{
  "n_layer": 11,
  "d_model": 192,
  "n_head": 3,
  "n_kv_head": 1,
  "head_dim": 64,
  "d_mlp": 384,
  "vocab_size": 6758,
  "activation": "tanh_gelu",
  "norm": "rmsnorm",
  "norm_place": "pre",
  "norm_eps": 1e-05,
  "positions": "learned",
  "qk_norm": false,
  "attn_scale": 0.125,
  "bias": "none",
  "tie_embeddings": false,
  "parallel_block": false,
  "init": "normal",
  "init_std_qkv": 0.0226,
  "init_std_o": 0.00481,
  "init_std_up": 0.0226,
  "init_std_down": 0.00481,
  "init_out_by_depth": true,
  "optimizer": "adamw",
  "lr": 0.00173,
  "lr_mult_up": 0.613,
  "beta1": 0.95,
  "beta2": 0.99,
  "lr_head": 0.00633,
  "grad_clip": 2.0,
  "warmup_steps": 354,
  "schedule": "wsd",
  "decay_fraction": 0.666,
  "decay_shape": "linear",
  "final_lr_fraction": 0.1,
  "batch_tokens": 16384,
  "seq_len": 256,
  "doc_mask": true,
  "train_tokens": 215300000,
  "steps": 13141,
  "dataset": "wikipedia_en"
}
Each number is 128 + 32 x the weight over its row's rms, rounded and kept within 0 to 255. Layers, rows and columns count from 0. Numbers have three digits each. The size before them is the row's rms in percent of the matrix's.

# up: layer 6 MLP up, 384x192, rms 0.0742, rows 352-368, columns 0-191
# down: layer 6 MLP down (transposed), 384x192, rms 0.0965, rows 352-367, columns 0-191
up352 103:064114160108206128130171123093096138113165137183152140164126151118136152122067139151080195115098154143119132123105163104142173147133116124141105156133171083137140125091185144136117221094177121123141158129096044130168145120115110116127109051136129171155098160135135145121131069106115189126097097153091135144085154098150106132119115102136119215065078170147102113115110041148095160198131152153082114177177105098089118197112130164130200164138076109155131147096147105070136125143106138091114106108126146132097094155126129103169135160125098143195082106146161183161111135128131113154
down352 109:125111127111099131102094192146109118130094108102196131092108201113141136144230097130187114128098074125128143140190132117150056100094109093095181092117137152127112053142096076195102126133141140158094036142159183138104103144138156204123117145057158150138151132139119162128074134126099126096117134121205134106140106084118106136136129103072127064164155135121162159166115147125134080087125083126118115098085130125196121147120119101108079105138183172153088085139203160123182128165171126100133122123117095127148160147126145168135127079169157114089153150116103091112143112110143127084
up353 122:076102175101130163157129186120099151189096130175046110128114129127126143111152105109080083121050175149124103101111126118075172123136145146152166102125096130129147129064130172138186083212134129191093202116131114115155115120071121127118166083112122056131164092171118109093125089168169082128128137099112140063130117147128163092123161127170114154089102128051111148122104093112168143101128134138111157123085126114166158093175130130188107153146113115122186095106142119116136139131149180110165110078073080172100157113141174088109161107148106106161113181145118126113114118193110044105
down353 121:136117110132155104143111135141130131138100089086089127099167191161098089155198157091103111143107156126178127094119100126149157100142141156112098143151145100094096159145141087065089106133141142168128163125104127096130163085161081134163075199126175117168200129158083130149129124145126103159147157090087120121141143183157120080117120167209152092125122135167149113107111107150086140116149198092120198146161081088151138106101104159112159132141102216129112185222063106117116113129127130126135126156110162111133062121141195223122100105102182103109118069152184140122138137128171111138
up354 109:094150124121125074107159092086147081096152152127157103108094187137096119101140126127143140193148130207147123110084096103124154112150101111105135113136165122149132120081115151113117114146174126075124109144120100161086135150150114151148067120169183129130146138098145125115121104054097151174168120146128117092094144097097124132130150076171094172123151101139171103112119064146135097178102111111093159167134106072128067127089129158121164119167086157076088187118135143092156109103028169186139134103114153113155106118102135125137142162062194205108109024158146209158127157164134171145
down354 104:166117156149120145103149142111141191154129111132124118168142101173130117138113125029097082094027148118120129115189131109165074122146158082145146131140079201121111125108070134128087120142126125179182105089082087088131164121156095127113137152107084149129125087132095140107110101182138124119139103117106135169097112091129107122128025195091163149130104176100111146173173124181097065080144068113122137102134093104068127147151132162098108140146149116141142074133107155149149106164170130118148121121094109134135136176152107088127147099146095035144132197122074065151121097122172137181
up355 092:115116183164075199103155123108149079109113132164180078112129149143132123087090119127146134106088188162127098120163148109143187113158138101106082149116148140210121112134126083140073103169163132176148084178112222151122120134177129159107104097083114127137153148148135168149104088128158108156173135133145118157098168159101185135140158131182094136155157137084132131132091104081102056085171097122151089145139133071064169088103122161114141138179175084129137121098121161147120107135105096072168066079147133150175172123134162151141128150164122126187130058144163189068127084140109120131
down355 090:143073099071126136037095166156111145152156145156052162156139132105121126199114114120083059160163122151140117189095158153130088150156109094107159083081109131078206086102155123078200115081098095146106138113143138111137088153149109136158174117110086129167104103073125126117155193158118133147117114165168155090148094133130160135153121133134101086133089122128162177127075169190143180111097165114084168164115109110172160157127151129150145136088106180105092132144137096131142122146178133103099161184114137155092175137120152089128117092100134074143171086078073082168130101153157141176
up356 122:151164093114102105163129117098147126091099084133098159120126142171148144092148140160093166123073072093148131107114035163156142106115069103202195214167137136138143121169130151119067139162162122102130147147171147107126098141120093114150083166161116157092072153202111164127133105145139107130132120157091144115141115162152107106106121121122144156136147155097073115102108135193122108185106073145076152090159092169135061175140174152138094119082114105108126124140134108159096059174150083092067131147108124082135103172155075105126089151148170203112155059168179094108125119117135099134
down356 118:132120197142065144144110113126178198147063118115239175115191132132039134142087111108091117135091130109095111085071144196141130114174118084179040136145148156163110076137146071127115127079153146095155148147190157141101170115095138160134087078141137144097120132141180163161093144140122136108141105106185110134156127161112117167139157172120151130152117105133096119131072118086141089101147128092142066104114175126092172063100150109089099147181146142136195158147096094114118132114123126108142111083095126101132184122145144102094162147126157159147142163156082168172136096122136148144
up357 119:079119152085179124128143086155155167126167149141125133167162157127053149159177109149074092158147087133146125107152154106116110089104121134133098139158137127162142132106092131158160042146159148087074109156144119151184186107063107143162116119109124103196151134113155181164144136160108158108119173116191136149165209108189132109206096114143083147130199149097147142166110101142114136067076102140103160101139150121150146132126100081148054133132149113094130226101133141158140176149130139171160086171069130140133179100153192155158087154118123137072151138148132115103107158150143145155
down357 125:179132076175094131206099105124125088106156130112143171076122121135178098114094169116124160089097192116142082174091116123109138112136170138150123136136106147122124117149120098091148182134133112235116101137083137075117057067167168133111119139161130168060145123155064127143113109108143116109111123128101111148092109114114115143111181125078132097158105165158087089087099161151162092148164163131145101158116093120079077168142141197147150109129059167133168063161162106172143084087089101096118145150191168089173140167143079132102121106121154116132090175050155168116132128145145150117
up358 089:134072091149103112145142118150152053164163117120166166138208113182173139121127101114072131148136165090139058162162111101163088172178114137125089141129108180174115142122118178136159185159153123061064112139111109150210140179165128138103085126112112148137152173154089140111098107151063080118149143067158128149105195113157133166160152143129153203128160173111157149093137097172071111158117100115111167081172100135136151172117176170120117139089095149098110110121177137176107073125152100086082140105143052156127104135132116132126127188125181156138129168127139089125129096133119166127
down358 083:126201127098160125131106084104059181052201093140069088147027096106096100113147138112166146125081148134104145096109175135097088112122099152125156137160149169106089152062140097107091122113146130132123121109163111126076131096145107133113116101197133130161132082104110111156142110119192146107111127169087121152188121155099149128106132175149105067091151105112118095134133147117171124166146119130147187140193109081134125134113076127173108163180148078216105146106115096096135098089136135131163103118124164040095166183151169110130127125149132101141135119129120122110133193076113064156
up359 119:105109164141087132162119101113106108139068063155115095179148178108105207090131099166068116113106202137093095138107151115117182174142161106129110107145134155179208154167106175081134127143166136139130185143151114117216144193110117130142172189123043093156099163151184125090104115170128136074090135125148111134113125120142069144113131136096135133128133130115123091130110175121078106161109172111157124162153149132118160142158124108188064155101165165123160156102175129130115144132042133100090100066057105102142169149147111131170123119150114131143084153162158121160132121188149138140
down359 115:098111114162083170124148035144162107130166165170161115127129120120179155124070101221044053095153160165111148117074102099146090109145186145133100154138151069139111151127150151133142129118138115111129180119133163105108105117182145105163068111105099127108153146203157103123134060101115121188134112110070121148128114162112138103159102103099123142092133113157111113113107158135093146164112206126100151094202131132119102113096125055164137189106136105137174187139098108111139133029108075134143117115152157108161128108156142157106053100149134115124171121168132117121154095104168100144
up360 106:142078147134141129150150180163170145129098080161145123036108069163128125087183089090071128092107140130100098096089164144116134076202131129120083126194074113134158140103080161056118127105109121114119127103174113124116079125169090138099081109155147156068134120116115090124186146182184118191106141166179139116098102151136148118108120155115124185102117087134157133133078089159146109148139151102115137140177099115141112139142107197167128104103154140129163101151147164116132100152111063066164179122075155131150198173194130101145159122137146180138099098127194155071107098137118135138
down360 095:110138142161108091146151049130099125083135116114179129147134139071129076078165146191148165079094122115118150177083097073116131176148165104165160149078130076139162195164171148140155137150150144140182116126136114203102083143150155112123153129177116143114079179123144119130055105110138146129131116128092143137108169030094145165131055105109173189109146140123117160135172175186140082200129111136109129143100184133116111172146128082103067158170165095111105084153144131169124154156183173109126090146173123111126116155113160107119161109121103153162144111135100166161092168084164133113
up361 121:089073149103116184139168135126115146157129138137160103105194176099165105131099124106084134157141141130166158155118165111167090101091121134087150077081123025132122130108136134171154181098139153103095161103146116147146097148115131108134107129076103141142180173097189091103112152132099108142112132172137119143124172142089130105154141075132097148102131119145175130104049146164135137102179149156092115175093147080116120131115087112127156210207180114118160158129139092107137123106055137158129169105107162072096139131093120118128113160075110094196098104162142245107144145197104101113
down361 125:220141128159144100101145110106163130150143136052140138150151108143112144138167107136092089119094133134094101133153109100112200116118077060117124122171103192116091113118104102155137130158044108139079076154120126136030125121096097064127126121189172082169106142147150114140096098156101157125148135090108128121151121078167118090130101139101172151077089183112115095131110102158145143175152096107095198137126055210159110101144123143136113117134118149098039122120176175123113113105198098087147096122082129119090082182157134059129179136134098096140135128117135083121123131120121109119
up362 100:139122157108123088069123148127114101165101141150165098149189118138103110138165104119142078140084110097099043146156178120045155110158132141120040115097088179148161146107086124128094084118058115110154080114087122121177104137131129175134150146089116136133078143119152093177123135127139104096157131178141128152132054159109189145164097125175087095151146165120161124152092101171106119106095086158101086108158107142109084095167121204105164136106124143122137178122128182142116148158111167045105132084065116157112159208141126116142125176123112142176131118140136127100117040099117134178
down362 100:133094080110146150196092123092111164114114163140115124111128098096128162155140152120115130134105138174118127117116069086169088103062113082143150166172106096163117138140148204125141194140194127104082201170109161100136112097142097104114117098145055177108122170117135103109103123078109123145183112162125118115125187117130096121097194125122200066086139101078076152110095157069147126111164137109104133119137120166112089127116141083151128161096091115136125081074151107128166129143159135164129149169132095128064167093100135167110168111185096103108122192057122176108096188159072115169
up363 102:153106163110131173143186158101151092155078093159130096124099176128107168105120130088076131132116186128100096108121117106177114091126120147219123145095138157157176139122103144099183068170204110140108171209150181106184099093114114150122107051089075071143150137142135141095164133149166178123135150154185105154107082134073116097149207142152104170114148132145141082148073099110115136123181134092160162158148152109133126105106062158174147159148081116101144131057118119101090127137118070082126110092167067162166177149122148152127145134158142113164134176146139152119112119135122159118
down363 101:132095133123110141085068204144123103178133147148111161158133107130098129137096120114185133147139099125174150124149116151161158092183133117083137098150101160135149075145125104054120162127067134154088120113094114150097127098116108096086193172163135152131107234081129105153109117127106090170105135110136166101188171101131206151134062157098125091109084117159117149097186145148101087116092173135096109171141119140179205118188118070149099130089113175140090096111109134137146164110164179122065186184170152109109093173144139174141102158098129103111157082090112133166138161134111143114
up364 097:124115093083157147099152181142126113105099145160097087148120092151125132158147118052120087126144190117109130099156188155129126134165153131116133066129160137151255130054119151135100093153141156110140152151158148105107168096147144124127121133151099121143077122169109133166140135170128149134117129129131174081111166160073087139136137129130121185099095166116111125096127137151083123129157192161159090172148113077100125112158148077122099110087150111131149122089145154096118118103183156136218045123124130145097188168180189121095200047133100107095144136153157157155113131136132071116
down364 087:166090178189167169144099094095123158137101108100121134109119127127146138116161145136153154090062152155155122099141051144086139152044103152151074156099122120117129168155186099126130175100110112125122074127141110131169089162119116124116155137144136137185165160122109119122099138085112119097115122108133135154139127116166071061146164145162114111099172171089126154080116074076136167121095055126113151059145089109134105144120050210151060144180136133097096152168103135154149193125161095107065130088087130186126142148101115134136126173125146211107158113138137116132149169129090138045
up365 111:156090053118133171124069128076172146129071175110094188137125115162067159160099137145110141122183081155128140123122110183151114158142127164132141142104116169155182135119088105099130122155108161104174139135150152120113132108187088125124111136155075131107119110117097060140161166142079130184138119141108164124156154209104159137198131050143106101122159190146049101135113131155129098138153121143123123138096072112080136108112164075134117146136149085124117100130144073201123087103168125109105091183153082102118126150161130095164028104141162150096193072143186104154124109131123138136
down365 113:122139187109140138132127129137113121113173097196145095122101082167236121085175126122115165166089138119097128148131177132131173114113111135135068150110153113123073162158152144128094097124176148127081108136166114121090126158137146130142135139098158103121142162178123194159104069103175130069108142099129083114135092130141126131102205153134128174088126125122192114151120102111131173139119162129152162110120175149148082157169094210156193094128132118129232157158166124074130142130071173164207171101121157093115118082126118162124200171149144136122094166137179147106158133104130121078
up366 106:119132132119123133103133109079141131152105088133134148144174130133112135097220098117142066120114123153117101112125094107121204156106210129119161081101101118155159226129084143115120152167156184103150192109107117111119128158107124081126113092127115137147173134103160100181190125096108126144124132190125116125118124165151145118162181107179124148118102144123085119084131183159179070112136079127169123174109123077162103115110175119144179139125120180140207103114135082087196122102099191115139118145125086204094172106086140129072161123139161121137147182125117181146132109203121186142
down366 109:137129154159052113142124174174139126106141147105123124096093086168099134087055122106097154150147103151134160123152133129117072132151049106033147074116124113133101160113119075109147106104062096112136101071100157162164119077143160112113196138106071079122072102199121101122095159136147093150217155114193136101118056126067148109112147132172119153147096049136091184146125142094124158108130144158071116131114159125099131085115069114108073101144116080151114104123156170119164151113185147131105128148134174129136114112139104137129141076131136103140110079149113097157122180137125067128
up367 061:073149110128136151135183139112111101099169122123111145103172165126137119108100128124134135056132124118115099133147086139135151092168155106153148168194078116120106131144088128167137173138145123144108098128125119166107133144140061200150120108136143061157100138176094165060132143095112160145178081138165174113148138105088186034129139085106132155191161121072117112074146112127081074131148085181134162152201106083179171097135144121128088175099135147157101121128165077122134109205076104145105067118159103163138071114099145126109139126142171102122102066125159125065104140131057116097
down367 053:136115145136111065138123078133121191151141115124122120138107108094107116153156148123148122153104148133183129129112147068175074139137112131156144111094119104127143076125161102126135109140124103121134135072138108110146114112150155045132143151113075199087195130074131157194132123140177096137077156133066121160095155140169094216130101143165164110135137114200111156230143136163126166098126173077090142084117145136079107134133119132150166053119105092130169141120145143137122119113177136119184180115087146108150139117158093097158070143125068111148129185177080130189151133143182185191
up368 075:146121156148140083138149100079097159115163129087146175118132090138153158111187100096118159166119104125072095133172172103130013177125098128184121116155130097140103146126098128106212159132143146131136072114120146139121156112077109108155151184066184117158177162144120168110140082110154103092124145121149125111109046124129070186119153138166146132156179157129162162209126163102134141167147116069172098153191135120091127117091096072117148083168121137132135134080175204167124097148154167103137102130119089159155144156097121133138141086130161137095124164167086121150120086150140193094